Weights of a small transformer language model.
Size: 16 layers, width 768, 12 heads of 64 (3 for keys and values), MLP 2560 SwiGLU, vocabulary 25734, 158M parameters.
Architecture: rotary positions, normalized queries and keys.
Training: a variant of Adam for these matrices, 1088M tokens, 8301 steps.
Each number is 128 + 32 x the weight over the matrix's rms, rounded and kept within 0 to 255. Layers, rows and columns count from 0.

# layer 5 MLP down (transposed), 2560x768, rms 0.0267, rows 309-343, columns 576-639
[[139 104 133  92 158 135 114 121 136 102 100 153 112  89 195 142 154 134 149 125 147 144  97 173 120 104  82 112 135 163 169 145 157 174   7 108 109 153 149 190 173  71 139 129  86 172 118  16  98 158 102 112  98 148 112 132 147 138  99 140 160 152  77 185]
 [132  93  86 165  88 165 132 139 113 155 169 140 146 148  86 135  66 106 168 199 174 148 157 163 124 133 112 148 140 129 146 169 123 137 114 128 147 123 155 130  68  63 174 100 146 122 116 122 143  58 164  65 150 128 108 189 174 170 166 149  75 152 127  79]
 [101 121 143 166 161 108 185 118 104  47 107 161 142 177 121 136 173 110 176 171 162 152  96 105 181 169 109 160 131 127 180 204  94 120 255 131 158 110 198 143 126 131  82 131  93 150 141 120 195  91 145 105 151 139 171 132 144 103 112 158 164 109  95  72]
 [185 175  88 118 141  94 146 108 129  99 173 119 103 146  77 166 157 142  93 117 137 115 108 168 121 141 118 132 159 137  79  90 109  93 167 137 178 111  90 176  90  86 127 140  80 134  97 121 136 165 138  93 124 157 131  99 126 185 114 144 127  69 159 132]
 [108 112 161 104 167  35 130 150 146 125 138  70 140 143 157 109 122  97  69  80 106 135 147 153 175 147  77 118 137 102 140 141  93 120 130 108 104 185 109 140 140 133 176 155 101 183 126 221 157 134 123 108 137 131 124  85 140  64  91  62 164 128 103 155]
 [114 129 134 195 114 101 131  99 126  80 177 161 147 125 122  91 191 131  81 102 150 134 152 154 164  97 117  84  95 119 179 183  51 168 147 108  70  84 199 204 117 119 117 150 149 129 153 173 125 111 129 102 114 110 185  74 169 121 231 155 145 112 104 135]
 [116  96 144 196 120 120 130 171 138 148 180 157 157 133 150 122  92 134 155 152 127 156  98  79  72  97  96 146 146 146 108 119 150 161 108 151  67 176 163 124 124 207 122 153 196  83 127 137 125 105  95 111 116 151 178 107 179 126 137  64  95 165 190 173]
 [ 92  88 143 159  73 112 114 139  48  65 160 133 115 112  95 171 172 204  95 130  66 130 155 100 122 177 122 126 133 134 148 141 102 106 136  73 119 137 149 160 139 155  88 112 101 129 160 115 130 105  78 127 111 135 101 144 105 140 157 104 130 128  78  96]
 [174 170 126 170 189 126 150  75 192 139 136  91  66 145 134 111 100  97  93 176  80 170 120 133 157 130 160 113  69 151  53  58 174 100 143 107 124 104 102  88 136 110 156 143 115 157  91 171 130 137 135 136 132 101 148  92 158 119 149 160  98  88  62 129]
 [129 141 102 143 166  64 162 100 176 146  90 176  63 148 150 145  81 122 140 163  84  68  67 133  98  89  93 110 131 124 143 174  95 144 128 137 141 101 139  86 126 140 112  98 105 178 173  85 151  79 157 174 153 128 159 147 110  93 185 115 124  77 127 134]
 [155 139 103 117  92 142  80 111 149  53 101 141 125 117 159 141  53  81  86 138 113 126 111  92 167 115 157 156 119 162 147 120 141 181  48 120 116 143 148 147 122 117 169 109 128 100 129  85 117 190 131 154 163 139 107  51 101 127 173  67 102 142 136 113]
 [184  89 139  95 103  64  49 123 106 117 107 173  87 167 167 138 131 122 138 167 145 187 121 154 121 117  99  99 103 101 132 116 153 101 177 120 135 131 101 154 153 105  93 102 148 136 158 165 115 188 142 122 129 133 151 110 152  84 160 140 174 158 119 147]
 [ 95 100 147 154  98 151 167 107 182 174 131 135  61 161  95 117 133 103 198 123 147 124 101 172 124 197 133 117 138  82 141 131 158 141  80 164 104 148 137  89 131 137 174 107 143 106 114 169 167 100 131  43 145  68 123 180 136 104 195 142 134  89 152  82]
 [155 115 125 111 103 102 145 156 168 148 117 139 108  70 112 107 113 125 117 110 126 119  82 103  53 138 127 178 161 116 127 106 125 112 155 110 153  96 144 202 109 148 172 151 102 165 135  79 164 147 151 180 138 158 168 145  66 128 130  49 168  78 107 132]
 [118 101 130 155 164 196 159 160 182  96  82 141  71 125 124 115 101 147 122 137 119 136  71 155 187 158 102 134 145 118 117 102  96 196 118 174  92 147  64 119 139 104 111  88  60 129 120 130 152 144 155 105  79 126 156  79  91 133 152 117 127 142 103 137]
 [172 130  58 129 179 169 175 136 123 150  97 127  83 156 178 129  92 142 113 126 150 121  91 120 125  65 220  80 117  49 124  60 102  68 126  72  84 132 128 162 146 167 176 108  95 143 164 120 169 118 191  96 119  98 174 162 101 117 168 183 129  98 172 131]
 [150 167 171 111 135 145 103  77 105 116  58 187 120 123 134 178 114 181 124 203  98 150 101 101  94  96 118 141 158 117  68 101 156 113 147 163 108  86 176 111 106  48 105 187 117 174  70  89 133  98  58 135 136 176 169 170 167 158 145 114 129  90 172 128]
 [208  94 140 161 171 150  86 114 185 134 129 127 100 130 165 113  98 125 116  90 153 151 145 147 143 128 203 175 120 151 149 193  94 198 113 138  99 124  70  95  85 174 133  94 104 129 141 123 115 138 119 106 104 131 115 118 135 134 126 157 138  95  95  91]
 [ 87 142 176 144 111 141 117 177 123 111 112  92  90 139 106 145 155  86 123 188 160  67 136  94 128 126 150  99  95 124 161 124 151 121 116 132  93 128 165  77 133 109 164 115 155 159 181  74 101  77 166 152  82 160 156 143 167 115 150 106 111 107 109  93]
 [140  89  85 101 133 122  95 119 167 114 160 133 177 130 158 187 143 120 151  35  58 102 172  83 115  98  84 140 146 140  67 163 177 132  37 173 154 141 129 113 176  73  73 156 124 128 142 162 170 159  89 135  69 154 128  74 124 137 101 113 140 111 180 164]
 [108 104 182 138 137 178 114 146 162 101 163 145 187 104 100 108  88 104 175  61 161  95 108 106 147 184 139  96 108 135  94 150 124  88  62 149 119  59 188 124  94 127 167 146 136 124 143 124  78 123 161 136 135 151 137 141 122 123 149 127 111 135 164  52]
 [ 79 126 107 114 126 148 105 171  80  97  71 143 143  42 155 165 120 100 126 126 104 101 159 176 119 152 117 152 110 104 103 156 144 139 161 116 182 133 130 135 114 127 134 127  90 171 135 121 147 129 104 142 131 145 100  55 144 141 148  79 118 120  99 118]
 [120 196 153 112 137 141  77  63 135 163 121 141 149 140 140 137 135 144 103 124 131 114 137  39 119 179 120 106 112 144  81  96 168 126 188 167 148 119  71 104 133 152 117 129 156  91 128 142 210 180 136 177  59 146 169 108  79 127  90 147 144 154 122 164]
 [128 133 172 102 164 148 167 183 134 132 137 106 165 103 138 120 142  83 191 113 118  93 143 132 134 175 131 156 156  59 118 117 139  80 227 129 186 153 131 126 104 159  91 115  85  65  86 125 195 138 182 128 167  91  84 115 112 139 105 165 124 102  55 171]
 [ 82 137 182  60 125 103  99 129 128 148 115 133 150  68 103 113 119 155 110 114 108  49 124 143 158  68 111 148  71 143 133 121 110 132 204 122 147 120 117  91  66 138  35 146 147 147 104 172 171 162  88 163  97 170 123 132 156 126  93 179 165 122 121 153]
 [143 159 134 115 120 111 148 146  71 158 146 150  98 120  53 141  98 130 156 153 135 160 179  97  90 199 100 143 166 109 122  77 139 184 157 184 153 162  78 122  74 117  69 144 124 112 170 151  75 105  77  86 116 125 210 132 142 113 105 176 144 109 141 127]
 [122 110 149 132 109 186 131 213  99 147  89 126 137  76 184 136 149 143 131 135 160 131 144 132  66 110 201  99 141 112 107 126 138  85 130 128 118 125  56 107 121 161 103 105 103 117  67 127  69 103 141 134 129 143 122 113 109  86  92 134 156 125 166 135]
 [127 101  80 180 115 179 157 169 155  69 168 134 174 167 104 130 100 170 121 142 118 105 140 107 145 175 104 144 136 155  94  85 169 124 157 103 106 146 125 112 169  93 152  91  81  78 109 129 123 154 124 108 164 125 139 127  95  84  90 205 105 161 120  77]
 [136  88 190 115 167 131 159 100 145  99 186 130 129 139 115 178 141 146 108  75 165 101 139 136 136 122 121 165 109  64 148 105 159 137 179 108 123 119  85 147  80  86 111 145 180 127 131 100 141 106 133 141 119 135 127 136 134 142 124  72  83 119 113 104]
 [ 89 125  74 192  89 112 101  99 103 154 154 188 114  57 162 121 137 162  91 144  82  89 173 157 130 116 161 159  69 131 161 110 147 143 165 134 133 182 145 139 193 136 120 208 115 158 131 135 100 142 121 109 134  85 121 134 172 153 200 147 100 133 130 172]
 [ 89 123 154 152 140  84 128 129 143 129 144  71  94  88 139 101 145 132  96 150  98 139  79 145 136 156  76 140  60 110 143 177  92 105 104  52 153 132 181  83 168 103 138 141 147 108 150  87 141 107 123 130 151 140  80 109 113  80 110 140 190 139  78 130]
 [132 176  90 135 161 151 165  86  93  90 100 111  87 105  74 191 126 194  88 147 128 128 111 115 119 152  53 109 160 104 130 127  77  65 104 110 114  96  87 168 128 108 165 104 110 155  94 116 167 178 146  99 132 128 138 150 122 180 136  71 147  81 143 146]
 [ 78 174 147 171 160 159  96 126 191 115 118  87  87  69 113 149 170 129 154 202 156  98 123 170  75 132 134 125 111 163 108 124 129 165  32 141 180 148  82  95 195 115 114 135  86 134 205 115 101 173 116 141  85 106 160 139 142 169 126 141 133 126  89 130]
 [141 122 152 136 123 133  73 195 126 136 127 118 121 173 164 115 107 120  90 162 128 136  43 159  60  95 108 102  71 170 145 124 116  78 162 169 134 147  87 134  96 115 119 130 123 147 134  98 120 109 167  79 152 110 125 151 110 142 174  87 111 104 134 125]
 [ 95 136 114 167 148 122 134 117 121  95 102 112 110 139 132 141 142 148 144 142 116 125 127 140 133 124  69 130 160 101 139 148  76 108  58 135  76 145 119  96 131 146 103 138  69  86 107 174 119 128 175 139 108  78 100 124 182 118 154 167 113 169 120 158]]
# layer 5 MLP gate, 2560x768, rms 0.0291, rows 310-344, columns 576-639
[[142 142 129 131 110 155 113  80  79 181 139 169 156 124 124 127  76 120 123 190 186 123 179 109 157 166 115 163  57 125 111 133  98  80  70 124 103 111 129  73  86 100 126 107  80 123 176 123 143 152 158 121 110 132 171  52 135 171  49 123  58 116 163 105]
 [119 165 193  91 159 137 170  90 102 176  92 151 166  94  88  85 167 157 172 167  50 204  99 111 194 171 123  78 139 125 149 137 159 194 141  51 145 161 140 134 114 142 121 119 116  97 176 190 148 100 121 122  90  85  90  94 130 138 105 164 193 110 114 194]
 [123 118 135 125 108  93 158  95 106 136 129 132 162 140 164 218 153 136 153 121 149 104  91  85 174 149 106 100 155 119 110  71 161 140 126  87 146 138 151 132 121 108 141 124 142  87 115  96 180 100 105 103 162 105 129 128 106 127 138 150  84 112 117 101]
 [125 105 155 180 179 157  93  86 154  79 154  94 132  91  74 156 124 108 103 130 149  74  83 128 162 181 118 107 145 154  96 137 131 133 100 135  86 155 121  71 133 162 151 167 110 103 129 151 101  95 116 147 168 155 192 115  91 189 150  73 119 136 162  92]
 [116 137  89 156 129 145  93 123 125  84 116 117 127 137 149  77  82  93 171  82 172 166 139 152  76 168 123 168 120  84  85 156 134 137 170 143  78 125  41 100 140 145 150 152 123 111 125 123 142 124 121 134  85  98 139 150 151 136 144 108  72 131 161 106]
 [159 138  96 133 127  95 144 129 120 175 166 159 147 135 201 146 160 134 187 163 125 196 132  84  78 142 110 119 173 138 145 111 190 107 107 108 119 152 159 154 205 152 158 132 111  70 130 118 106 119 114 113 111 150 125 121 128 109 106 132 102 105 103 131]
 [136 129 112 100 156 189 116 114 105 134  68 134 120 118 138 118 139 119 155 125 109 181 117  97  89 143 112  80 145 136 131  89  84 140 125 142 107 141 129 141 150 151 149 130 102 216 163 124 124 152 114 122 202  43  99 178 101 110 117 145 152 126 147  75]
 [ 92  96 149 153 111  77  83  85 197 153 195 139 135 136  65 131 167 103 197 136 106  50 146 110  63 152 121 138 203 130 150 161 151 102 104 118 109 115 181  91 107 111 110  99 135 138 123  93  90 100  89 133  52 180  44 163  92 156 123 115 100 148  92 124]
 [125 169 155 162 145 106 112 139 195 111 122 135 119 115  78 133 139 155 156 132 108 158 169 178  88 163 129 108 107 112 136 134 106  92 110 100 108 148 179 168 147 137 176 115 106 137  97 123 127 151 120  98 140 112 146 166  77 125 177 138 156 105 126 146]
 [152 123 113 134  65 152  68  96  81 112 153 143 138  78 154 154 161  95 182 112 114  98 128 125 126  86 115 124 115 169 123 179 156 105 142 134 178  98 127 121 140 127 135 167 144 212  81 123  68 132 132 129 162 126 142  91  74 127 102 127 124 115  47 151]
 [135 105  93 140 155 126  89 192 166 182 156 105 154 149 103 110 179 176  79  71 151  56 168 117 105  99 138  96 139 187 163 171  81 148  88 132 160 127 103 109  73  76 116 134 134 126 118  70  88  72 155 125  98 109 104 162 133 157  81 178 120 146 134 155]
 [166 157 108 147 126 138 150 113 142  83 122  88 155 100 207 127 145 164 168 125 124  79 174 171 109 109  93  96 151 124  96 115 106 165 115 126 138 176 111 114 179 189 123 175  79 107 131 111 120 133 140 147 165 117 114 117 125  54 113 105 207 161  85 125]
 [ 93 157 137 108 120 154 165 135 109 115 128 117 123 129 102 101 170 133 179 156  88 128 139  98 141  99  94 143 146 112 199  60  65 125 133 151 132 159 111 147 125  81 110 151 125  97 150 101 119  93 141 128 150 125  83 118 151 138 141 111 119 151 129 154]
 [105 101 112 132 111 104 148 146  65 188 162 153 162 133 170 123 132 149 172 162 104 140  38 117 142 196 149 146 125 152 100  74  80 171 114 131 103 108 141 120 148 153 130 102  94 153 141 138 120 159 167 146 135  57 166 183 113  83 154 127 131 106 100 135]
 [118 126 107 106 111 174 132 150  91  70 116 112 160 142 102 132 132  78  84 104 166  99 141 158 138 197 162  75 142 143 106 115 149 171 138 102 164 174  86 155 101 148 182 144 134 117 100 135  68 105 148 115 121  87  79  83 123 130  86 154 167 143 131 146]
 [114 170  96 114  37 163 134 129 130 116 132 163 154  86  87 174 111 171  97  52 111 140  97 200 144 118 166 117 157 189 145 174 139 138  60 110 131 144 244 144 190  70 120 141  48 148 157 118 108 130 166 117 124 101 136 162 155 141 124  94  45 117 140 174]
 [122 169 170 115 115 212 140 154 112 158 156  99 137 162 154 133 123 133 125 164 157 102 110 137 102 169 197 110 128 126 161 106 132 149 147 124  91  85 116 110 128 152  89  90  83 151 152 127 145  56 127  86 121 153 184 162 154 182 155  32 143 156  91  84]
 [183 131 134 140 117 130 125 171  92 150 214  37 157  99 176 124 158 104 177 124  99 119 118 168 125  88 145  97 155 138 165  59 132 124 143 115 144 118 164 171 116 200 123 142 123 150 123 109 117 182 128 170 118 152  69  98 159 126 159  69 103 166 121 197]
 [169  71 127 150 145 160 109 134 149 173 128 141 184 107 130 133 138 149 141  93  99 160  90  67 153 135 146  94 188  91 110 144 126 113  99 112 116  91 148  90 127 146 166 136  89  80 128  51 111  92 154 181 105  94 152 112 129 167 115 133  99 119 200 114]
 [117 102 117 130 129 121 128 118 150 141 156 189 229  85  83 125 162 136  91  92 115  73 118 122 146 105  70 168 120 141 169  92 143 143  88 129 149 166 142 122 182 173 109 112 121 146 154 140 152  88 198  94 142  95  94 135 104 115 131 172 128 139 140  77]
 [192 168 104 193  98 114  87 102  81 104 158 154 122 112  59 123  63 126 190 141  71 172  90 172 143 174 121 105 134 123  94  95 140  86 158 117 120 115 138 122  86 134 165 102 103  54 113 157 146 117  87 149 171 153 174 170  55 133  97  94 141  96 101 163]
 [115 112 117 108  81  95 120 102  87 126 120 102 148 196 134 143  90 173 169 123 112 132  86 112 189 106 154  79 179 177 201 124 168 147 114  57 136 131  82 144 130 127 132 126  93 132  85 119 171 113 138 168 121 149  83 102 147 128 156 150 164 120 100 196]
 [148 125 182 111 129 127 176  95 117 120  87  78 101  94 143 111  88  68  97 143 149 125 112 104 101 132 141 125 116 112 158 138 146 126 145 173 175 140 157  78  78 157 109 156  73 157 165 132 117  93 130 115 114 154 128 159 130 129 125 195 171  80  99 131]
 [141 163 136 125  97 201 118 113  84 175  92 156 113 100 136 113 123 100 136 127 109 181 149 174 146 195 131  93 103 117 132 131 155 147 139 144 121  88  80 102 122 107 162 165 115 167 229 138 153 173  77 107 132 158  97  98 157 179 107 129 124 133  88 122]
 [ 78 133 122 177  49 144 150 103 127  95  92 155 121 100 155 126 112 216 130 176  95 188 141  84 107 169  88 128 104  74 124 100 163 128 113 128 139 186 199  95 201 120 142 169 112 114 131 178 124 104 132 174  76 133  21 102 140  90 120  94 174 116 136 176]
 [ 99 135 128 161 160 158 124 111 120  74  93 100 107 160  78 101 167  99 156 255  81  91 144 124 109 132 124  48 137 139 156 162  88 158 101 195  94 139 123 175  91 135  95 120  96 127 125 117  96  98 179  87 135 143 131  76 164 104 115 120 120 171  99 159]
 [110 161 159 113 119 214 118 137 125 124  95 144  73 102 113 136 135 107 113 108 156 115 147 175 141 166 140 141 104 103 109 137  78 139 117 120 118  82 126 131 105 124 125 143 117 137 107 151 140 188 106 127 100  83 101 163 110 180  89 150 103 112 121 161]
 [187 188 113 146 123 144 126 114 164 126  97 150 124 159 156 148 107 176 150 150  90 160 133 114  66 120  85 110 178 176 101 123 116 118 157 155 120 105 165 110 104 139  87 125  76 154  91 130 142 153 132 161 109  94  70 120 165 110 103 133 155 125 135 143]
 [102 151 160 141  98 108 112 127  77 170  94 175  48 168 202 161  67 118 140 203 108 144 144 205 133 113 146 103 114 168 184 138 136  97  86 124 116  86 165 193  76  88 122  93 122 108 147 134 104  93 130 160 187 125 119 147 118  75 144 106 141 141 116  97]
 [107 102 131 141  91 142  58 184 131 118 136  69 188  65 165 121  75 195 135 108 107  66  96 121 152 164 111 124 165 109 128 128 139  70 161 107 153 137 121  75 155 202 102 120 132 143 174 180  50 157 181 159 169 159 110  99 124 127 109 165  68 143 134 162]
 [143 133 133  61  86  66 123 110 147 169  71 116 164 132 122 134 116 180  84 145  99  89 139 105 127 133 154  87 133 110  87 135 145 105 155 127 118 130  55 117 160 149 152  41 106 135  34 136 115  87 160 101  93 179 115 183  97 122 202 164 107 124 104 127]
 [133 165 114 114 107 174 126 106 162 128  76  41 132 122 150 157 156 164 162 138 151  79  96  94 184  85 118 101 126 159 106 123 132 143  95 144  83 149  24 114 145 144 101 112 164 169  74 101 113  94 100 116 158  86  55  58 111 189 128 114 100 157 164 115]
 [153 105 164  79 129 140 136 170 198  58 102  95  98 155 140 191 162 139 136 146  76 117 135 138 152 140 157 144 162 157 128  94  46 113 155 148 160 102 159 102 144 151 162 121  75 173  74 121  65 115 159  80  91  50  99 145 122 114 140  84 164 176  96  90]
 [117 130 106 127 137 158 137 149 109  78 166  99 147  73 107  96  78 162  87 142 165  93 118 123 114 106 144 135 129 141 142 166 107 151  97 145 136 143 118 138 129 118 138 136 124 126 117 122 116 143  67 119 132 136 114 211 100  85 114 143 134 147 147  78]
 [142 122 100  94 138 130 153  94 183 204 162 162 167 201 115 170 100 164 196 118 125 140 138 132 142 149 132 132  36 168 133  90 155 133 109 150 115  98 111 170 104 136 151 115 137 130 185  85 110  88 142 174 133 126 159 115 145  56 115  92 108  92 120 134]]
# layer 5 MLP up, 2560x768, rms 0.0281, rows 310-344, columns 576-639
[[186 134  90  57  90  94 137 126 118 149 115 143 151 133 115 128 183 129 143  63 121 108 152 182  92 106 150 136 134  98 156 160 137  82  89 120  90 141  98 126 103 153 125  85 165 118 126 195 147 151 108 159 145 143 138 138 138 128 184 144 133 151  80 125]
 [103 105 165 158 149 112 157 100 120 130  73 159  72 179 155 131  84 158 123 163 134  77 119 149 103 158 101 150 153 147 154 129  79  85 154 107 104 112 145 106 156 187 119 143 110 108 137 160  63 184 125  86 121 155 147 162  93 102 124 188 132  91 117 103]
 [ 98 144 105 117 140  92 141 125 186 161 141 137 129 155 104  88 105 202 155 152 103 188 129  94 119 108 159 145 126 159 115 116  62 120 152  71 163  87 104  75 136 134 124 108 154 102 110 218 166 187 112  83 152 142 176 120 110  82  91 120 134  96 144 124]
 [126 123  90  67  65 137 129 132  89 132 150 144 127  83 117 168 164 111 103 204 149 140 154  95  99  89  94 135 151 106 102 145  99 130 158 164 104 136 127 107 134 120 129 101 132 145 189 117 149 117 126 127  98 179 135  83 115 119 143 115 144 125 154 157]
 [147  74  80 142 167 131 136 160 153 135  59 124 147 123 156 181 154  90 149 118 120 160 151 121 129 152 144 157 112 150  94 116  49 156 113 156 132 194 131 181 145 123 178 112 104 100  69 131 156 112 156 151 171 114 161 171 128 101 149  88 109  76  73 103]
 [124 149 148 168 159  37 105 171 123 130 157 116 145 144 144 105 172 107 144 137  82  66  67 125 136 137 111 165 165 121 137 158 102 148 151 126  85  87 128 140 124  79 142 105 111 111 109 154 151 127 123  63  92 144  70  99 178 116  71 111 137 122 158 194]
 [109  85 118 178 119 129  90 173 129  82 153 107  71 100 141 189 113 138 120 115 119 145 160 134 135  94  91 155  77 142 155 102  72  99  83  98 154  70 127 101 151 135 148 133 139 172 155 165 131 101  87 167 133 103  89  59 100 143 175 153 153 117 105 126]
 [ 98 131 104 154 109 159 147 145 110 136 225  61  93 172 124 139  84 101 131 118 129  84 145 111 125 112 165 106  91 116 105 120 127 123 182  99 145 133 117 181 165 124 106  54 132 164 125 129 165 121 126  77 150 132  66 114  85 163 106 175 160 219 133 116]
 [104 162  83  81 123  27 144 113 116 145 128 111 122 156  84 101  60 147 181 183 136  92 161 166 163 138  94 103 121 113 148 106 154 191 164 135 119 114 119 128  69 132 132  73 139 156 133  72 167 140 141 161 107 207 124 129 138 127 182 159 106 104 169 191]
 [100 106 137  77 141 104 115  94 140 105 139 168 164 136 135  97 130 122 134  34 150  72 160  75 146 108 114 123 152 143 126 104 154  92 139 108 145 133 104 113 103 126 133 163 138 166 128 104 142 129 112 101 155 172 143 111 117 114  93 115 151 133 115 182]
 [145 118 103 151 147 115 139 100 170 110 169 113 163 169 112 145 111 131 117 134 155 122 156 122 127 114 147 162 119 148 134 118 106 170 155 118 144 104  90 133 166 146 144 121 122 111 162 179 140 129  81  84 202 119  97  81 145 175 163 109 124 119 144  65]
 [201 151 108 102 116 162  58 131  88 109  64  91  85 129  70 154 140 142 183 131 108 108  98 143 149 120 129 131  50 120  92 182 117 129  88 131 132 103 129 152  71 143 102  95 102 137 155 120 157  95  83 132  97 148 144  61 193 192 115  84 149  86 132 109]
 [162 118  86 123  93 109 146  87 108 139 102  72 135  98 115 130 121 155 131  78 158  96 112 115 115  97 175  90 130  90 146 191 106 124 129 161 110 121 173 122  89 111 123  65  69 144 125 143 155  93 146 139  48 191 113  52 136 168 135 118 145 119 111  95]
 [142 199 136 193 161 105 184 112 130 146 112 116 139  68 118 168 174 104  81 139  88 149 190 187 157 187 123 152 107 137  88 105 104  85 175 114 131 114 113 111 130 116 139 101 112 141 138  69 242  95 114 162 129 222 100 137 132 105 100 159 162 157 142 123]
 [113 148 145 109 163  93 130  99 167 137 112 148 115 116 113 148 156 122 125 121 123 112 147 134 105 132  61 200 129 167 149 180 133 147 129 185 187 144 176 127  83 152  71 133 166 177 155 131  82 123 129 115 150 142 105 162 103 163  71 159 140 107  43 152]
 [122  95 122 134 187 122 177 147 153 167 110  95 105 129 143 164  99 181 109  73 102 118  86 125  99 113  95 129  81 166  95 132 117 145 127 116 168 117  98 101 175 171 117 145 119 143 144 174 155  93 150 129 162 145 153  88 122 178  87 178 108 104  97 154]
 [104 151 182 159 112 129 134 135 118  92 143  92 181 140  79 144 124  48 122 139 124 114 170  77 189 135 103 146 135  67 106  86 148  86 121 147 194 114 129 127 174 192 153 135 131 109  96 111 109  78 121 170 136 182 123 144 143 125 132 131  51  77 127  88]
 [ 91 126  70 130 180  89 118 169 147  93 127 174 168 147 127  87 104 113  79 131 104  56 140 115 156 136 131 142 135 134  71 141 146 104 119 149 191 120 137 108 107 125  94 134 113 168  94 108  67 122 138 159 114 170 106 114  79 120  90  98 153 191 176  79]
 [108  82 161 106 103 118 134 163 166 130 145 111 179 151 124 141 123 156  89 163 127  93 165  97 165 130 106 123 150  59 150  97 153 155 142 115 157 129 135 115 154 175  55 146 142  74 126 124 176 145 180 102 126 126 107 171 136 120 194 154  85 203  95 104]
 [139 129 119 146 147 151 136 130 195 136 203 132 140 150 134  54 100  81 116 113  72 134  68 162 201 101 110 136 185 142 148 121 157  89 104  84 156 133 133 120 102 145 112 137 132 157 185 118 160 108 157  85 147 176 161 153  89 102 151 124 124 165 124 125]
 [ 89 124  66 130  83  70 133 144 144 127 101 153 136 136 128 178  54 110 170  69 167  78 144 195  71 162 115 151 159 135 127 128 124 113 117 105 116 137 119 128 118 114  88 114  73  99 107 126 117 103 132  81 116 101 164  82  90 100 106 109 165 148 122 178]
 [159 178  92  78 103 106 170 142  81 118 190 162 135 112 146  66 167 134 114  92  91 140 187 147 156 125 135  91 173  91 136 142 108 126 100 153 121 150 194  59 102 132 105 145 153 157 138 131 204 162 120  98 137 111  73 183 115 188 165  57 135 194 131  91]
 [137 167 141 108 131 127  80  96  92 160 104 188  74  95 105 119 194 134 122 135 132 149  82 104 171 104 120  93 111 188 154 165 158  81 133 117  98 160 145 107 159  98  88 169 163 134 118 173 107  99 157 114 125 179 129 177 123 113 130  85 133  98  90  97]
 [145 183  97  88 139  90 106 129 122 182 146 110 140 112  70 137 134 179  72 109 110 155 112 140  84 117 148  94 113 146 147  89 171 181 161 148 112 191 117 117 122  92 120 103  57 121  88 154 128 112 119 160 152 134 113 161 144 122 134 119  86  95 167  91]
 [201 140 174 129 160 152 119 138 148 119  78 172 119  81 126  77 111  85 115 113 171  89 182 194 132  88 124  82  43 132 169 121 101  86 139 113 103 118  84 125 115 128  85 148  90 185 157 118 147 123 162  95 141 110 176 127 168 114 139 158 123 160 150 115]
 [120  93 182 147  82 151 133 135 133 149 103 157 163  72 178 154 133  78 123 155 127 153 126 126 108 161  99  83 193 166 109  70 158 115 156 131  93 126 133 110 103  55 137 139 153 132 159  80 126 186  97  94 148 137 138  92  94 128 135 163 154 112 144 146]
 [ 68 177  88  60 135  88 127  88 133  92 179 124 118 119 120 137 161 102 190 110 127 187 141 107 162  90 100 201 166 114  83 153  87 114 100 148 119 154 196 164 109 134 129 167 118  90 128 143 136 128 122 147 196 136  55  87 122 153  85 166 183 170 139 122]
 [110 127  93 140 182 130 166 192 175  25  70 123  74 147 161 100 136 118 115 151 108 120 107 105 145 117 132 135 120 106 160 185 122 189 104 130 129  60 151 119 120 172  81 186 105 197 105 141 147  86 136 101 129 152  99 130 122 136 145  97 119 110 152 161]
 [  8 154 135 114 142 191 176 152 131 117 113 128 125  26 128 119 148 169 124 120 161 121 135  77 145 115 145 156 102 196 163 102 116 132 102 204  84 123  78 161 187 144 162 152 131 110 169 106  77  66  94 109 144 118 157  82 120  73 192 134 107 121 208 134]
 [129 164 163 130 125 108 197 149 181 140 169 184 185 183 149  93 174 146  87 169 208 132  90 124 140 195 123 138 176 150 127  93 111 164 154 154  93  88 179 133 110 134 118 131 108 168 143 114  94 177 104 167 134 132  90 128 124  98 157 150  66  97 135  87]
 [ 68 131  91  95 119 123 134 175 113  52  96  59 133 181 149 145 149 121 113 190 193 125 104 127 131 132 109  93  92 105 185 104 189 158 121 132 170  85 118 107 108 114 125 155 132 161 196 155 116  98 157 146 115  93  60 124 124 145 167 138 128 138 171  96]
 [ 91 123 121 108 214 135 107 120  69  72 177 147 175 166 130 118  74 144 126 170 138 116  66 171 132 145  98  94 124 100 141 166  86  62 120  77  77 151 140  91 155 133 138 127 222 126 123 109 171 127 159 103 172 130 139  63  87  78 113 115 107  97 165  83]
 [180 138 119 168 138 131 134 138 137 128  71 124 108 116 144 130 170  79 179 143 139 154 158 118 136 151 132 160 160 147 154 135 128 124 144 114  80  77 133 135 138 129 130  93 135  97 103 132 186 183 140  75 124 131 157  95 129 144 123  79  96 121 192 152]
 [141 131 136 152 210 134 134 161 131 155 127 115 115  91 142  93  83 108 120 105 156 149 111 110 119 165 136 149 113  37  90 102 100 124 150 117 164 139 124 141 196 111 153 118 167  84  56 114 127 120  89 123 183 142  79  96  90 192 134 144 143 100 187 123]
 [132 102  66  79  90 204 133 153 133 128  94 147 182 163 150 132 108 132 151 101  62 151 120 164 146 158 102 117 142 128  96 141 167 143 156 161 153 102 123  88 120 114  68 105  97  99 118  68 120 104  85 181  73 109 108 173 132 156 106 144 140 165 154 157]]